config = dict(
    d_model=256,
    vocab_size=2048,
    positions='learned',
    parallel_block=False,
    init_std_qkv=0.0201,
    init_std_o=0.00279,
    batch_tokens=262144,
    steps=3154,
)
Each number is 500 + 40 x the weight over the matrix's rms, rounded and kept within 0 to 999. Layers, rows and columns count from 0. Numbers have three digits each.

# layer 10 MLP down (transposed), 1024x256, rms 0.0432, rows 447-501, columns 128-255
506486483501507481483601528510573495511493414449540536476518486497494495475494548449474521555487520514507495460487459484428502493573534443533471490528449553567522493494593453497551524523470567504525512513560495524512489542437471500529561487455469533558492520549547508502444515575551504501410517501455531487507532448541478530515470533476598456509406484486514558460506516497521537481500
536543568499461562431515482453507561514556476472470433386542438426515461523427450495446525567514465583442514479515541441427549548543554506413494440465523586506482450524461535512512546477497523552583556522522512432532498582503443504524532471538454487601452478493475486534444463409450508500512422413517504483472480453513544448523448526483525483528533488488509563554463464473518510502527
559581420491470521400515505514459496451553499489553485537484525496525492605510576496489458480501491509574529581520514489480542453406511526427442484512460551496504465499521551517523571459523556461485559486561504485480554535522547514456496579577478509519443534471503497469442482529535477499552494474537520493478490535507530462520531486466489477511547506503500495505524512463464438500496
475517516531490513521498518510513502494556506489525505501506504482485489456462488491527557554443529455444489464526506494509476527559492486523497443487483506495543462498532520499496572511503477519524510504488509538639468587530493499502486529530583475509509462493525519465577471493511521485542488505537496505518485492508534529437500455521557484493494492500462516524483500500523515508495
522429434528553529464449470446483509495461579424507497559470449506502496478503555503465550469458587514517480487516450480550537526526496478508504499493409504461410516460493501593566520449514476458511516462550564525491509482497501503487447499515533456520499479504453475491502478569480484402513514481543465504571529449481547461515543493479583523458484486520442467499509518489478606491494
481478481424457559510479489500510478472528485511450464489444486508479531567467479507453483509514477539472396487553528470555547474479418495572508498493492501514531467456500486517531521493449472518445491509540444509536501503505536545466528551516494497540524487517558532503513491527538527535545464513486469470500494457441502535489467554542372494566530468478516527529499526516508520418540
545551454533429524539585490507477534514527427435444431480476510560471522526482526538489581530489533479472479499476514449505538528432428467600557456500534400547526474527522472585507520367516514481485426475535479518539470461507517485444457468524522504533514506546557512504558478574575499498498576436528407470443496573467517496452493512560487504479419551519529583536462474534486467526527
526450502525482571497534481508632491496432503500584435471576516543518429394499496508567523475463472497442507459449500590575522565425568500572461429495443565489526457609538447515492497487536511467508417512503501603496441487540486527482486493479445537547490489482450434496552505549527484491425473465581506552551504533484435482476488547480517423529472488446525462538556514514520380528538
508416555449494480509469504532489403504483410490519484482536545448511594463463529526429484541511471454450523527511481497531549509453521468450526522450513520492432521480431504493449517535493493405457498504471458438507486559498523541493511431499514426486472508510447516475470491537435504501620484537488448485524469479484537507541528544529440512518437495500494515519472562520467508534539
487449527504511444492553511502520529494489486539499530493517493514521481509538539494483494482460460508507471543526505426464505526484456500505432575455471523519478418443484540482534548555483485466513578498471477483536557520506496517446442550502442456454468472533507507460541502503504509484490531564487614554523503538542492523494534514494490511567542421519512444562492500461512421472552
464483462441531483442464529481425440481498485542509472564537392550518479444477576440540493555594479547455458467562477516547501511508404483486455526544497543450527476545536511453465484561524517434476523492536444446505493491458532492507421513523560398544513497461514493499481556539483557525554479516534582504488546505536409443471501477531504549464505504498530575531464418562462447567532
537539500517516534541469465536515517552451519477516403480508547470485467473574471531550470512452538516570461506566493540476471501529456539500538454495472525459471494471491420521513473498478499430427480551505537473457500573539482548611522503531531507482515512506533509633491541498576480497424430416587514483513462491506496479487494488469498522477534524471489534465488487460499500534540
519529503463527496421483501497485501440405498470493488507542493478497537497479517476466523459460527535484581525469535502515512513514523510498502443478466494486503494516562476476541543517432506502426551431525534482498503518489506521489494442514436485505483494518547529488538462530547551509527478538525483563502451512448518509522500517510563525428450496479451541450567467538531536542453
455506478499549482483536549525485496557568499504481427544540525519486524434482529531512469575491477531513555454428506517453487468482488549508523543536486479576487492518446428515500518519482533470559477453476563493542574467493513479502509540526504487425509458556503493512467522546450567486495575471454510499490522542545437449504448469490475496502522504544506491445514525493553495486454
527552526468589483451452492514482439495426486501436486483493546503509492495496528517470450542487571538464555528556513529540534479491479491494522531547490468491453536493455493571489461522515557505481456484473513525460541608538532479529474497508485573497499502507477491508489497436520487506497469520548483477493438479523506484442532471431528524539451510432552476516444503531505568518518
577507548498576550522584472610479466499480459517516524515481423449533429500483509404433522508633492509457450526402526508483497408539533506516497506424491479436474436462488484501521529522465493571532603495535466456409597473473564492453548530532471473523494497548405483509463485537492521510480609452485502513556474556543556542476495524477471459552467457537532462472528490551500470470484
567550533520431415419501462539439501433517419457498501535569471513479556557515517581474457586545522543480445515497469487593426506606474525459461518535495483480506542479588463487422511492436602398448522536555426481514488479519523537556478444514435569487492528511513585508538480532518415565484547468497496487462520421580469557447500504560550492433485434549533504517449435559565474531477
474480507486478502488557441540406560531563539497492456499545425485500474472543496510501457555534497520569462586592517501471492451505433527523543568453500554498443451437467486514571540511496486472508526418500467529440493454494464512481497471554448549476516469497490541554576556516546499582444552521496510527486485550451456433516535499518433524527478443503528498546436514507508502433493
442536481435519571464470511439516492599547475491515498551471550463563531458469516518528546524510458566425538524477483469548506475484517436517431511463552451469461519499458497534477527525485541485499538488534510454425485481524451549488450509488498561533532516518505442578494533512520516518521548497497456497534524500437510583507498496452514503500506483459501504503543533466478462526444
515507547521529489463537508515505488541452532467430456479535527528505497456467506511485498437481551451514410483537539499515469525457481509518481507453517502482490511488463534537463450520528461492484517497572531548562427496552522543618455471464458535573493519547478586487457498542504525499462517497499493531528490484531505519529468474498464493525544533522484457478429445538562441505512
494481523440509433532449464536425532511477492476537473486467474501511497548466434497515451512503487553474507415522508477478464522520518503456538455521530470479517496476552475471444520526499486557457481479470470442520549600501505505554468475529456523500560517541509529546501516481552523501442527539558493527501485501525542476471487573476503543436551548505524507542453503546532519512486
457510471475514550532507434477485512552491498400462561491582568471541523503458509480502434476517465483461593498521443549469542504520467574483481479456477604506553563458471458488489456453516493488474518506506495436431585570484509521502514462551535569502462555513491481548555546551471401533466472496562553410563468452519512501497417502461523489556587479612491473497501554518492518490516
474531524523444487510566486490518500473462485561524515509498531446526477472550521544539509504482449456588509502505506483529541478480515530485515512542524436434484496510558549545489444456501497489543456438430479493535452520481539475468476463547584481515534529558542516513502485484493503434510569509552523514452518505500506518521510441489500515448429546540488487513495475516516547472513
549557508496553474568479483478490454490546526502488438416557401529440506472463499446468540474496463442471463493523503514466497481461512467523644446455519503491477577551433561517587462523574554434484532433516410494538514488464454615449493488564472454496548522480560596423453461483517548473436485446514469495501471514460523543498478526533508396600483504550528422430506446477493550482496
447560469579483479487495456433569434433543494596469538575476547455485509477559467498498510443553484491407504575474502522485509489473524505606508530467536456524536483504452475496445501526480464526498541466489485484525544503509456517491569471480450483455515528463456506456542494491482477511521536547458484522565496455531459512413539566476490511468543506516523502493466487526510549477461
491480507504449513498495463504455491479502513464510506455509436450494519462518474575547489507443516594440540437515483506515489447514543522456484549457515421495450465532536525431576493478523505563492514529544475494533420518542540520478526521523569453483475444463502519487434558533546508490511486448553447518501490496533481470502497403448475525545521533598507523522471516475511469498528
533549461462558485500579451519444535545572505489468475466583542518560491534570551546540511549426479399498537524538476582513433430514481551377441593472445418406509529572538523508469443507556470498541495485523540421501333488534517491434460448532503515463555386538466511506529547480527528449469502516589497505522520488489572568443506508535477483553498454506548555495491428562490537578562
541531452529571480409509501559509556547499582427455482492486495493534450461511502506490489527492467555503496461529496552479540428453443486489488567489488532430500462512479525495441493475479446530520519481503534476543469562484518474509454522538543455482464571577509381434516530546512543548535475479505506536509508542543487423487522466607503467537534534544546544480460512487527476469496
451457448524487506479483486507515469532500506475567543546541492537408425443568574494478484545536400513444470481434545571492479490494499551513532526497497514591512476523475470523516541383436531549487547493584474495533517436463526598500480488432427548482557518531505494480444495427463501464490546502526448525510519495515473473486497544547466539578507532559462453511481504541457524469572
549460443524537571470536555474494451586471432495513527466536574538509519491542537497434457457590466497512470497504582377529472547489425504585487531532458478445489429507487440549479498475495470483480457508486454458538505523506558541434500409526445480464482472566515553472544567528497566518526488535423475535542563454482476523447497498456442491398472479513488509503452516488468492483542
542493495487433533522489521515474481523503567506546539436446492489491459455557526521477455559480456527502564479525436467461496514460458579483501547460498557527496511536487508528500531511500484504545495487518461473515457468443507504494534486433498446512492480502541460456534613533539460480483482481471517498543479476476539432480509513505505538539546527589465442515503535509411456490430
547517463500560472554483514544566484527551531487502530562491446407402556528449485504512460570476506528527501443517475447571504489438452516523535455559470490551498413459524567450472388400545508478562503540493486497486474488534493591449490553487496422497528463419551420473544453569518436491493390526508544450488470529471406467502515495454548501507497434459444498496514505510473497523465
491497466512582474515519462474549587568463483527528537502568471587501496550426520473468549531495442539470427536467576508452529545446490460494466442434517507538561469548512491523446532491453525504407474534415515507508493480481565581524511500461428441400529535521424470512497532469476561522582538553431542544508554517442512525459488416500528474485470560532496526513583539518486507467520
450527541418580483417513475540549482548493528499466453452518476435490541527478490492482461429494521451543439537479491409493533565510461437505449537559551476403575465497503509521510504553447538499472536475505493501508489515521506554508499541461456526528501446501509501497524467506464536493567538533528590513517610514542487544463447499494506541482506493492508488508464483535534472525521
476508491518505505496450473582461561486493584511538473466461528542503516464563514474515380505461526507508525558555493516495481455509499469493521505511484541582562525507485448503454556490488454512487481552443514519455537533489537550508481470498522533450489535474509434461502546439530490450510448452532553470549463518486503500514554518532489478561505488419531534472551538539482499556466
485503506502522491493484567532532502524509511479406511529412538435525501450516575543530498430504419497445545581524520501470519471509502507488509528502543497553554477514487387517530459480493534391549517451589504529457440497520489475465592456487449484512468497542509500485515461513539497522488521485464466478433407522523485478486510567491505485497461475504519442526474449514484487475450
532576536509469486523481536426506533518514471491528582511502509494474493511528535468516539549435461452471515526452505460478486473526542465492565497517537476469458531503413593592501560516518488441496457502519517491565474492476505540492501478471498526500482499517501502512521533511493530438454570483491494460483493487447498510498546434504542398500463568504482432480489491437427437494509
450490517477490534564446434422528504504467542424489517464510551474456429538498484466474482478602512534467610425470546587508497569560572539605504486479503540483451461488557502543421529468458498556550458408434484524471475520415464469551496504570539520583468584499471418458507448447502408557539547441475451499377503498536436459468539500559490514493485453484477523464410493536519474488496
530505498490482534493433528507462512494470475514500456459497537498482504494525474485508551467486478485486567491532486435488509475490494427464446422525528552561440493513537490592551433529494551490533487457391518540502499594491437543530535529564471540479491452499485465624514465534486483464457544478471500453432523471466550465482491491488477440496530478543469466521436502570545520483570
532446467546517529543517493443543404530512488594511516451553469492515519500516439504491490509503517578425494458482528457526442469465468460556553469434556534479526553508508511514512507551489460505515557526509481540526504540554478499530506492527564488547403422526481418476379498550588480482492544358479401538470392497513400458552518453469497496508483463502501508496563415511512513478559
543488449573516574483498474504518515531477565557487514468521578485452494498504559515502426565544528516538508431530497486505456518535552555509410475558481530513487517494503538517499490490447480597514520507541547528578511493461513486487498482463577498474555533522501447497470447524511503498419479507472489478518526504519501484369441508488529517475491493437437546509452551556447488544519
484510545504453442456505539540470503481455541526547541492465480490494502531534527478503477522517494598498465470466418451502510604525456533522533476494504424546442555496490485424573534528483429499528533549501460467513487437518528500558471491540506525472515501529476537538518543463552511519545452465479494525452559491472511455501559477557483493477451489473503536566435471536439571611573
475490463544511453466443560526450552512511452428515564520460451494439470460567518455532515502528538411453507380502483488576499486495451516513550606524491523543470490516474451467517488456467509528503463489554462532548449490500522586496529556460501524554505442506499504413526443530499510477458506544602491518460471546559540541558549517473433537518492473510538563554564495471485461461472
522498550511509521463504492538519557495525514518571485482505474452500525502509546524503478453485482460533472450541502517517511526537513473484503454486502535467472519521470455544427456512508505514497522550457433472503479487516514514491485566461502470485530501581530477545472502540552444443529491539455524445485523514530500473496512505590468462505548505524516497505496507531486503548491
449510509464501544492407569428490526525562540527461490479474488489498604433524475459499505424549447561466538413486422508464457482529500493518517529527485504521524414504534532492446541498487476570522487473468478509478563464529475512455509498574451459494470569514515437503533492503392572448504510562472547448585532516542465481531491462465455452485544400500463416540519484476514465484473
523548522463470498540488499495514522522488510414531510479498448619512513534519483412503494502496513468559499460546491545494534446527479516479532495511477478516457541572452493511481540518516452476465525494524522532535476529453492497523460520477547533571578467451529516448489447526471485495490493470562464446508468492484520474526534552487508497542491546522516486452492483479447508517466
463445504546507576563469438442538588516494539494538515558447457469497529552495635453508526514520444542461479481462438466501486468524508442494472528493537448443526420488521554397535523449495380617466475584546531508464546448473421389490441482510488514496489467499478528468494468502465474534356498384504485466403573513525489534438407536475480539522430489506540527426503507529609526492458
525453524498571600480514500504564483530591514484478499526468526583532549508568541533490484475464433501475528478484554521526520465492446538475540483582512426478474539501528526497533516476452481486485526455554471430523491537508483529502486505514497537466449572507455517535481484488575544517440540508458486445512535492438538498471497493498505522491558476465508502428437494519489459511473
550448538435576494407557472464439558498526534431572441542448510540477504523447464515515527498511552463494451475559509463494451561555520536443508465472574592470534447465488509464450478459508580455542420536561478524520504575562485521451514443531491523619531507525480546515509443441449409465491530484468437522515545471521453464491506550590504463504484473443584436505463547481437484439512
592527520499562525515586466533500478466474503481481465417493515423478480500481517515465478496557534551513487497481494486452479394513483431489440521513534508462568511431498434443493475473524462443556555509471437458469443539531516536497561540530532538513510508565499400443508501544442520515547544565530504550471500498552567466416556555535436508530439457418517568533543448540572524505602
512424502550585477427540529490484412562458523479416494558537573551482484561570524577439501499505432532548461484553429449486478533511450483504482416531425493505581519470484452395524517564544461452464488585510494456544513584495522539564472563461423592410533521516516464565474487483499490517470531548491570602492502496561531525485569499561540477517531426430473493510610539549501503479453
464573512518559526502510490488481486475551462534492483531494531503397493432488445500504461497533583518451383462488481559442498491569511549486510529535464489500499533455460549468471512492481517581460533460509540515554506509558486524534479527555502511523472526503469538514451499409523498463455421487504534565496541497422486467477547561536496569470507563475510485505492518494493479521464
490487468472577548532441471475526548417564443487502437493516508492506542523511416520552514526497504522510489574586460487566487469471515495456520477519523575498443483485501540552525541483482503446495457535537511526577499495492507488532492474462457546492434494511451501492540552499418452497498475444479458542463469467490432479451517485499527520502513432535491500564533489547507462545497
545512441482515491518525568539399492555543510546523438531496562589526532579477468498475508490429566551498507459459542470499474470511459500533426486492459529434518485549533531440556484444452437463537474492576414491460413445509526486483538464477514486508543503526399472519449494556466531481535563579553438477433513482458552470520548607524448445477562467478479526522489547489502496516484
520547516496540473514484499561465483475441543529453502393497503541577533519492469530493507489481496498505462525515505420518505527507455461455523518453514498483516512541490473535507462489451524507459528503472440440515497515490590455553508466544505500537491528429523487516530522479509493492523429532512455540370476535459501478508440508457523509494563530575454512566496504529532572528547
# layer 10 MLP up, 1024x256, rms 0.0826, rows 448-501, columns 128-255
494502514537471630530500461527534465439576458525490527501453472515560555492545505502553503449511455537506430519473463570470556484528435602476556537455500466499603578391577499439573519530506496541544469493567528505399548515527479524397479526479542500497540502520504478574524455489543543479549526479535441488489515478475526531435535483473545525473467478449404497475539497487479504509502
568468516506471451453520486487474534512509515510509557559455514521490511428460445470492523496553476453498498501474469479470509482575491605470513511531512542518468495528488485545563440502532490552448469421470579539594569477483539532469467443468490532481510446506445464535498524534482602532483496457480479542477522470497531522527464511531488476516464506521479554485545488541510545526507
465528509623482551493553411529532483510574524568611432508519556450452411435447482508497496583388462518515513479573583508459498553501500506462414540504578574500546436431538483533450551453543486582536515516531555524472517523466464545491517530513524485569554461553569542474480458513511535532540443505536506541536579516485618476494475522515446589500633515479456519536454492476494469528429
473482524503457498488460436542614539489461484559471454546507488501486538457490520568507556480528508474520494482513484533516478475506443534491431418556482514494594484475562473486470479484496418491547466459506458478494493527489501528436492502538455497495544477521501521436490488530487449539552507533519486493395471552427545542510530508469511513588534458502483486498527497549494450547523
476481567451542449493511467492517466525492541504479490454510522467531538454490593475478514504546479521494493492445496506517566529524530469554542541513445485521514500434503555446530463529541543446521460460470484536420473436516523492509533558501519512501433497452439548466494552508494532503551516499520603440536528497463490501561464460502509481476480489434485509524457534497550508487535
454562475523501504463491540484464478589461511600495547525431460475507466458503446551486465472499434513559452494497541582479454506580574462531526507585532517408501440505385534490522531511481558549476470407474540580492546464457467514510502476487486560515446476499456534503535536514544508526440473593486538479520489460504550527420463487554493494510566475479578585491490518505455447460470
485478528496445499439522530485487442533503495487428565498494538434495495524501479507457514480525470566562532483483601441480496470456475459466520480564546487496517523506511538441550513562433489479422555389512474530532565465527515436528515493515421554560504441516488540515541535452498461518562470510495504462539522506498507495506499519486521508534516539600539480493522519458490520515514
503489505486450512436558529470438499525555579477503511471546511512437455487527480513504513515581475532514470475470426490524511511473526598421513495469504543530480505507481472522539517534464482511504597582378494538464494511503545490499522537489646462542487522527552425472499564585475450530490476513486546520507438504536454450440496501555512518485473535439500415493531469619494455430490
496454489564425518571446566490534471525499530530558522449560445509510507472502406488481549550477438527544477513546520429494485523501542515509525462439559470561547520533465486482480468500542468575538535483502477479491506468579507503561474450516603445482489404518465544476571523505499463544535446538472442468505451465495584562528503495479571530454477472521480527486491525502467533484490
524491488522441488486503531497549498534469485585461466511498559517440480512478448555544549511525505619427456441505545546524480501555534535433484443566521518514512518513436510467464513512508501501552468448478493458442475459462444505461483520545452534465578501520531471515581523533506527490517563488547496437532471485399540487492474511479507467502452422522469479516517512567574514413500
527514487452505463493507533467415469515467469566540465490518465514520493518493519452527485471524511487513479482503449524557542433461494510508438445508527568564557530443516485490477476440430451598536498430533439557468449468501524508414435471476486546501495526429519554443523475556489516464566457517480513518555480455552531530487540510419461548518508538504514525534492605476534486464417
492519488499445549495535525429490475528449472508477590451520534450476513549477466522462475531500522529488545563492506519461455509555491488464626465525525538508395483447494510511458484449433507585438511552506507550478522476570495508489520452476474472536539539486515461448469433492516460527512542516525418509563523507468455574429554484431491495530563470530469469553551551512502501483488
508507533518584489437509479488482498563488465499408454566475471494473471533542443484491535496496479527494526475525533499555522464434520479498517432458520583501527439452419531559525548473521466486427449509517486497453461507501474523454506519517523553559510467473452524489520532468498478509525556457638491454492535530461483518506514516539485495512515490501549493504492549556514460551486
507523523516453485595519521497483507527498535500540439549547506517543455521536488473552522475533474499521508512499501520438461478489505521432577474474541568519459523490523511469528488463462484532499535509489539509501450491492551455559474446478495482490549444506450515488433513495485472544492541478439507452492458466463494459466497518495526435509478490467484484555528458475498516521475
533499502523585504433624434565483512515466468556550477542410522501545525512442579456521553454561555452461483541545499484528463537507521533493543524465509475450555505565517447581503501537565497492520515494544499533563506525565538428442481491562581503528479532564464491519502503543531501498506473539434483439504554457522542472470534440545458568431500462489519540481532500524438500494532
524576510520492507477491513471458493491517486467479533501517509551475554492501552497550541487530482522481535525480500385509505455473485458496573440476431564497454534575481552452442498549499468512563433524479475515491551434601525380473454553495480468492448503418460532557390530524515504489519524469460544544520529509479476465477533443478532524624522523491469493482510509535513453472537
603571485498473433503505532486477517488445512554508561455497466533517467495443485467455582510529480472475505498490554518527513520608529493428531527474526462456490480589559536546536480547528476434448487508501460532481571499436529463499484473516544461505566436517567473536429464470419455519509492472455532594471537517524479468570506519480503550480498552515458536478470458535489462528536
502527484494485519428503444504455457509477468485557475464567481454484489531483532532531499489527512497535472537547538494506444481505476527502533479488403521534493473500521512500530553500472483486435498459489475377570481488522547444500554426479565450479496517488494441476495527526516527506463448550488514521502490500519495444480449487533447552466516522473488510524533540525514430469464
539492579470514547477513466513524495502512434521490575571520449553490461482510471451577496512523524496512407496544499445506499587520509536505512526487533442474584460508544530501407450479389489489504476454561482451520525487521537376418567501503567449500504540503432472530520516531485522522468532486495465491522530494465528469551523563513634569517438527536470539519529528516473537496449
493551533516532525477515559534500530478521493517553461487436480498511479457575507519567507493501518436473460480466511418516495485460560458484525489505482534481456525467487574483537599504430544496506570551496502533539510440491429505532458501479520506492469479471556488558521585476441482468516559533539460488516447483563475535598482481504514468514491485585491475552500543535485430519502
517580461385546520484571532544504468453513488548490438539450421489458465544561529564497475524477519486499497546481558514477459567490523560498514585514494416499517473474528464484524572495497550480435482525505495560503434421448563544453470483468530495526557530486533480565521505500511514446419544538489531472441566482469477490522487477496514492434508486422500529457469565487453469514477
466496502473512465474469471533493526497484552488557503531515618515499463479521489496641457532540545579525477538512506478537459493487504498498551533456534515505436476492591494516475470553482453498494472536468508544496505453578564556497441487412486450527576433492512473501484441460509512545516441532487452566507578497563509446538468480508512494487463501479466510572512512475507479511479
477506480505537562441500493493501546496563489528512527498537498506433541501457552563507433476608519623497465482473486557493496517523503459497504501536515523530542522599552497413485450517541444526435474459516505551554447460492461456474532455485438447485506473544557564521490528467481534483550466478478521491497498461424447516487516518500445526496536454523493489507531492451467423403529
503424518513511555442495500543534487513486489424507510467489496591410411560533527514565455505461541494497514473495534521431470483553453547509504485526464538545584477481588518517481425453446490527541500454478507501487445467503458463518524559532476496540515496575509471533585484467533447458534516477557533552436525511557450502398563412477527530481462436577453495479438492490544497450502
493491490486467520422498526392493528516483531537416477508511519475512540525510507576574475496485526501405517504471479502492510553503500529495519432454445534507482579497491470541448563543528455488514496519511492500507509535514521474510484435470558480506500540450497482574517512497494486451512579475479566538466509441491441486484482528525546482463530479417504525453466523452525537449458
511438540485473503434455443526534581520509454469471465507449451385504560474475514474512539480471479535527525511446510507569494497478454394524517514450523490465509620561518538463552558521487522535432438490525458534495521539516547595566530454554468516498481400489477458496487546520468486508529434504439454433532518593491520500476469511541477555617460496502423508472522510526545496427443
514443496421479433508561472499508557487445516517523561480556484543444461500559497550477528453541523497493406506509497519588554544430502458471527473492489524531534496533483466507497591510495577451476560532468469520480492472504556501431522457474454549520491424439584553507513494559495466433542541494453543488501520490510549541520475416401528440433538488515521473495578558474497452466479
517545524482445486515447505553460491449565496509543501518490543541500525520478503518569486435494510579440430467512467476530412511383526512497506523447499524417441485487538467483505442482514535482465571472484534516435497546483470453481465501536528498495464454475532484508526537526482503533492487562474487501477450587530547588498484534457452543484477496484456444545550535496465439478501
502588490546524504525493458482457518531466530499467498372439464498455592509471459478529509564514508496455455509515535593498560523442540544542494553462465479550491529465532430505459514511512453489502544481460506492481505450544538521501504539512495589473526506502521487476501461585545515548471541490465506492544495500413509501432494498525530510531461513471488524475485497557524588485505
570540500532473509511498411469496508521523512475527506515451580488453550567499543495452532523555494495479490507505481529503501451510489499481580521492475532489507503489515522468424453432483551518455469522545501454513492529537474441521534565520543514550527517487495512513540602467536563516537546529523505442473452418416480573525462559509519490457501518560545481523532501495506622496537
530511463568535475553539446445522537454477487540459455445436564561447527504523482526491459481529559490562512594555483539534466514496488512483353466466493466466486536479475477564504494470415527510494509541439396506404518444495452521565530483565480540556485507570482484461435514507515479410542482528511474517450516535423560499510509461418461460527603543478477499491462550518486455440481
534516488545490494512504526460433556526519478425487472466512531506541461421452498504551488442541466508458456534518598466582504461397441510490577488523475460489430540522499489479556502474551491482474425480536500555476529532444505511463559450521448514438425500512525511436457471441501542522508501495509516458420497446530508434562467500502494418582484458583510604542464463480493496481496
536548475470529463509515512534439455567503494548519561557488587519476426509541423446483522509478512472472446543491523472567504526509438500484597546489462528526429525497516510482550584555516476577468491527503525428469564509520482550463493461513466465517497533487510467441447491537560487547462489480493438497515482472465523532449500494445429480509511548487498558447535490491488454462432
479509463443442436433468390514521505505465445458542500529479476454469535510553530459501542507666497507514502560511492405561594555560536539483484523486506506447525439470501538454505509551476516525448554521602521473552532433492490415448460572538468450500450502476519532518507528460529505505576531524459437513490518497530458557479516523472554553533521503538502535486438533453581402520463
417465482499422465573522446447452534487535532457496496452477521497521434559461527538436521511560577487492553511525531513562551424529456522529533430512521517516486526432468541534473463518408516529556491451547521505517452472508460535509540521557511451466434490471524504516409449524577484543489482491553518432499453526480474503506464446463531462545512411509498504511487513494470528516494
463504443474541587509484543532508566486493478469443467491501518492480523485427505543557535470526537498488466508548497583480504520499424524600517499570514550483485516403476478462535448501381505511445468423470488492392533468530537461471524516479518502535410521497501496505492554484519473483513507467516502513525495532507491461592477510510487518543513486548491514544536550506533561473483
485478458448502553529483390408522501561429506500487498484495596585453527516396430535525554473517484467501533535507456511464491505500567435576488460475470488489599504541579562522443518524528463496481539460503468463509502559557522524456458533475466514513485541432515467523469445511470513455447448528522470551482554476511498435469497493411470480527460522504504503417554605509535560396424
487491486452439503506496538518500430468511472484554520551508519504502482541474537473517485502389499491503512487517401496484516509546459474488455521468548579587415581519455389435491474491477480539473503461495589501555578483495523517482463483487513545454518511490530483504547606543510479533506489466467558491591506622470504509478448470520448463491435490541603536512469591509505500464496
586493548513488484490435492450499443537515499539490481556445504427496530526415444599466488506522505507542540525537498439519491521526512471424461493503500478527512437510439438458488445594498459475429526534519465534539462450422441496570476471526452573464531365495477452521538488441435531527491455488420537539481550529458466577451496505593539498481510577507494573405411489496518473492543
516542510500515499503540477459532495483534444572549532522468479505531442553539508510490482513486514506468564538512521396474483519447490535476464518466497438525483461505532524500465532544432505486548551438507550483472457492513499487521550536540486529501489536382454567510507474549367502570465492442533436490509472487507461521587577473435507478405553588560469503474517546430517532443514
436494521496485512547570471489505545505465519459512610472469479507515506500592538439533485483518487415488490493552490530544536514499480528511519530539520512436497546507506514427542538526529516479496500508482491487429523522472494523452494521512434461537483450509494536535444506412522496517434556475471504588486573481564487552511459491471523589491611513465470497449550582548481502478488
509438495445455466454553418459475509439546524553510496450420506530471489522493457447555540474427477475440437496454527413517511469540565515468493466504529449477515536521477526509510541485484501537576479435545502502527456501482506517501490452505506539501497444422507465469482500505565464523527559382535493505478588431447467511535498531522498474426501434480471501470488448544464531519375
528487505502512486545526509413508495490506378542511494472478503514471502472468419524510497535529462508519553537507510480491440482515505505519503479512539462470521484467489494493567481472479482463438489504480467566436469420500438519577517451563492499477494542434494570467452523523464504543481514528551503547479530554433460524552486523526504520545521507504478513457500504502507511486475
577509506447451502528502492498535504468496535513534521544519534512505487453449472430542539490499502485500421483503551454518459472541457470469441510438539429483466514492443497437554493455468514513487467506484526552557512523545482506487469498442454568516527553502530548497469442497471503533439470457485530531481514493465537551525532553568551584483497458515600546576441576582433507477494
543561467473504541454463514525516545521527476417519510546502454520539489474499493515503487440532472516604475475519470513447458517477522466485522464542484554568561457483502485487452491546526495509507493474484554539515519542528482479534451527516511502538522519526512488518492503560487515471476498498505458490555562518513483474442480490494500510502494443543571481454511531512572566489475
563509488518546469509513525562487468527459489513492543568549472448553494455488504528556448515550530580531493501535515592483483515544500488524512408493455508597483453472511421485509463567505533487486511493471490525488532499575553558585498552492520532460558482496474503556493507449480479539593475499511476484486569466492505458532516417540509454533502529497523538480498558520478479496466
527504526518470502478489504518528545485483499451476515456519491553513523479538523483525494518483407426513509541523501521464542482436479475535600507456522523533403520486528480519537504467492503550464508462462500552514501539473518461526514513457511458567555558545548510403472479545502453501507529466461467471478537505498486469523511525483527449519535461523499571539551462518468502523497
544501428459527451451499431487476517529531476486532552522491480514509493490474387515584504472552450486502495544478482441621520471524507515465547509511530420528517530512468570499474484539498525482519562502467536495487514489464499503539494401458608581502460486418476463551542514537521479453515428462473542603493503483480480500541486527473540481539505424514461483541526451483558435495497
448530501553466508476468430468526453491521516526431452566418496459507460633459509477553518451475405495530437512505436488432448542477513557493480530509463534473478489467483608565466473512509490473490479490491401576391494553538530504407530490561563492470595517509504502550524472444444476529585525417517450458495518579518519497446492521522523559436479497442513497499494507435475514551517
525439546483405543517415501539576474541485493510519503520469546492516483451445515478549461562521460587484454561512506460539529583539515534514426542478453457486518471480462504450439572492516475495487503542506537494526522450512584461496491451552512389466493494503565542508517547533450538540493456480506502474551471513490509554500571450494531514475512513464455510431450553444404500537550
512578506429463578534492492397461524518501466439493469526457571531427537500510497465417495444534498455536473479516554488462416523574506480471506542521528548446497493445491585484511487532578496444447574474432525568535456443472527543548572560391591478475486543484441510493488507490508444544533505445526489516512561467491560475483537486506484502527541455570486453534472440556539439565575
454462504525464523439561494518514454499476513532520509472520504496453505515510499546517492493533539469497534419563552488502492476506462461573473543462500557515435530445457470436459469436461506542414510426476555445544563461542452487523496503472488544508484520561500539459505476530515556494405451538503501523512513488454477467556451523488451556463481544479564502511465547495489490500545
529506550480495477494501443517450472546433506554410407573555534518474488530572493501536476542501531528460443529532517528483553474443429580532459490490501514469604487425536532549523464505569497489498466510501538536521536443460504553512477509506467615520501536532451531456535494471528482484488492480519461422428492524457527488515531446494465468454467563489464475452543502492425445526508
534551472535436515518510505508519385506492507509500498482475535486486449497504529462402510575454533559425498483417536501490450516541457589550521449480493512520494471483487536492513557499564515459541460488523571399507531457443497467446482550491482532509466537523512506576492536502468530525459534519473526511489488467481440494469469524463510555497526467472500470508528597544505562364535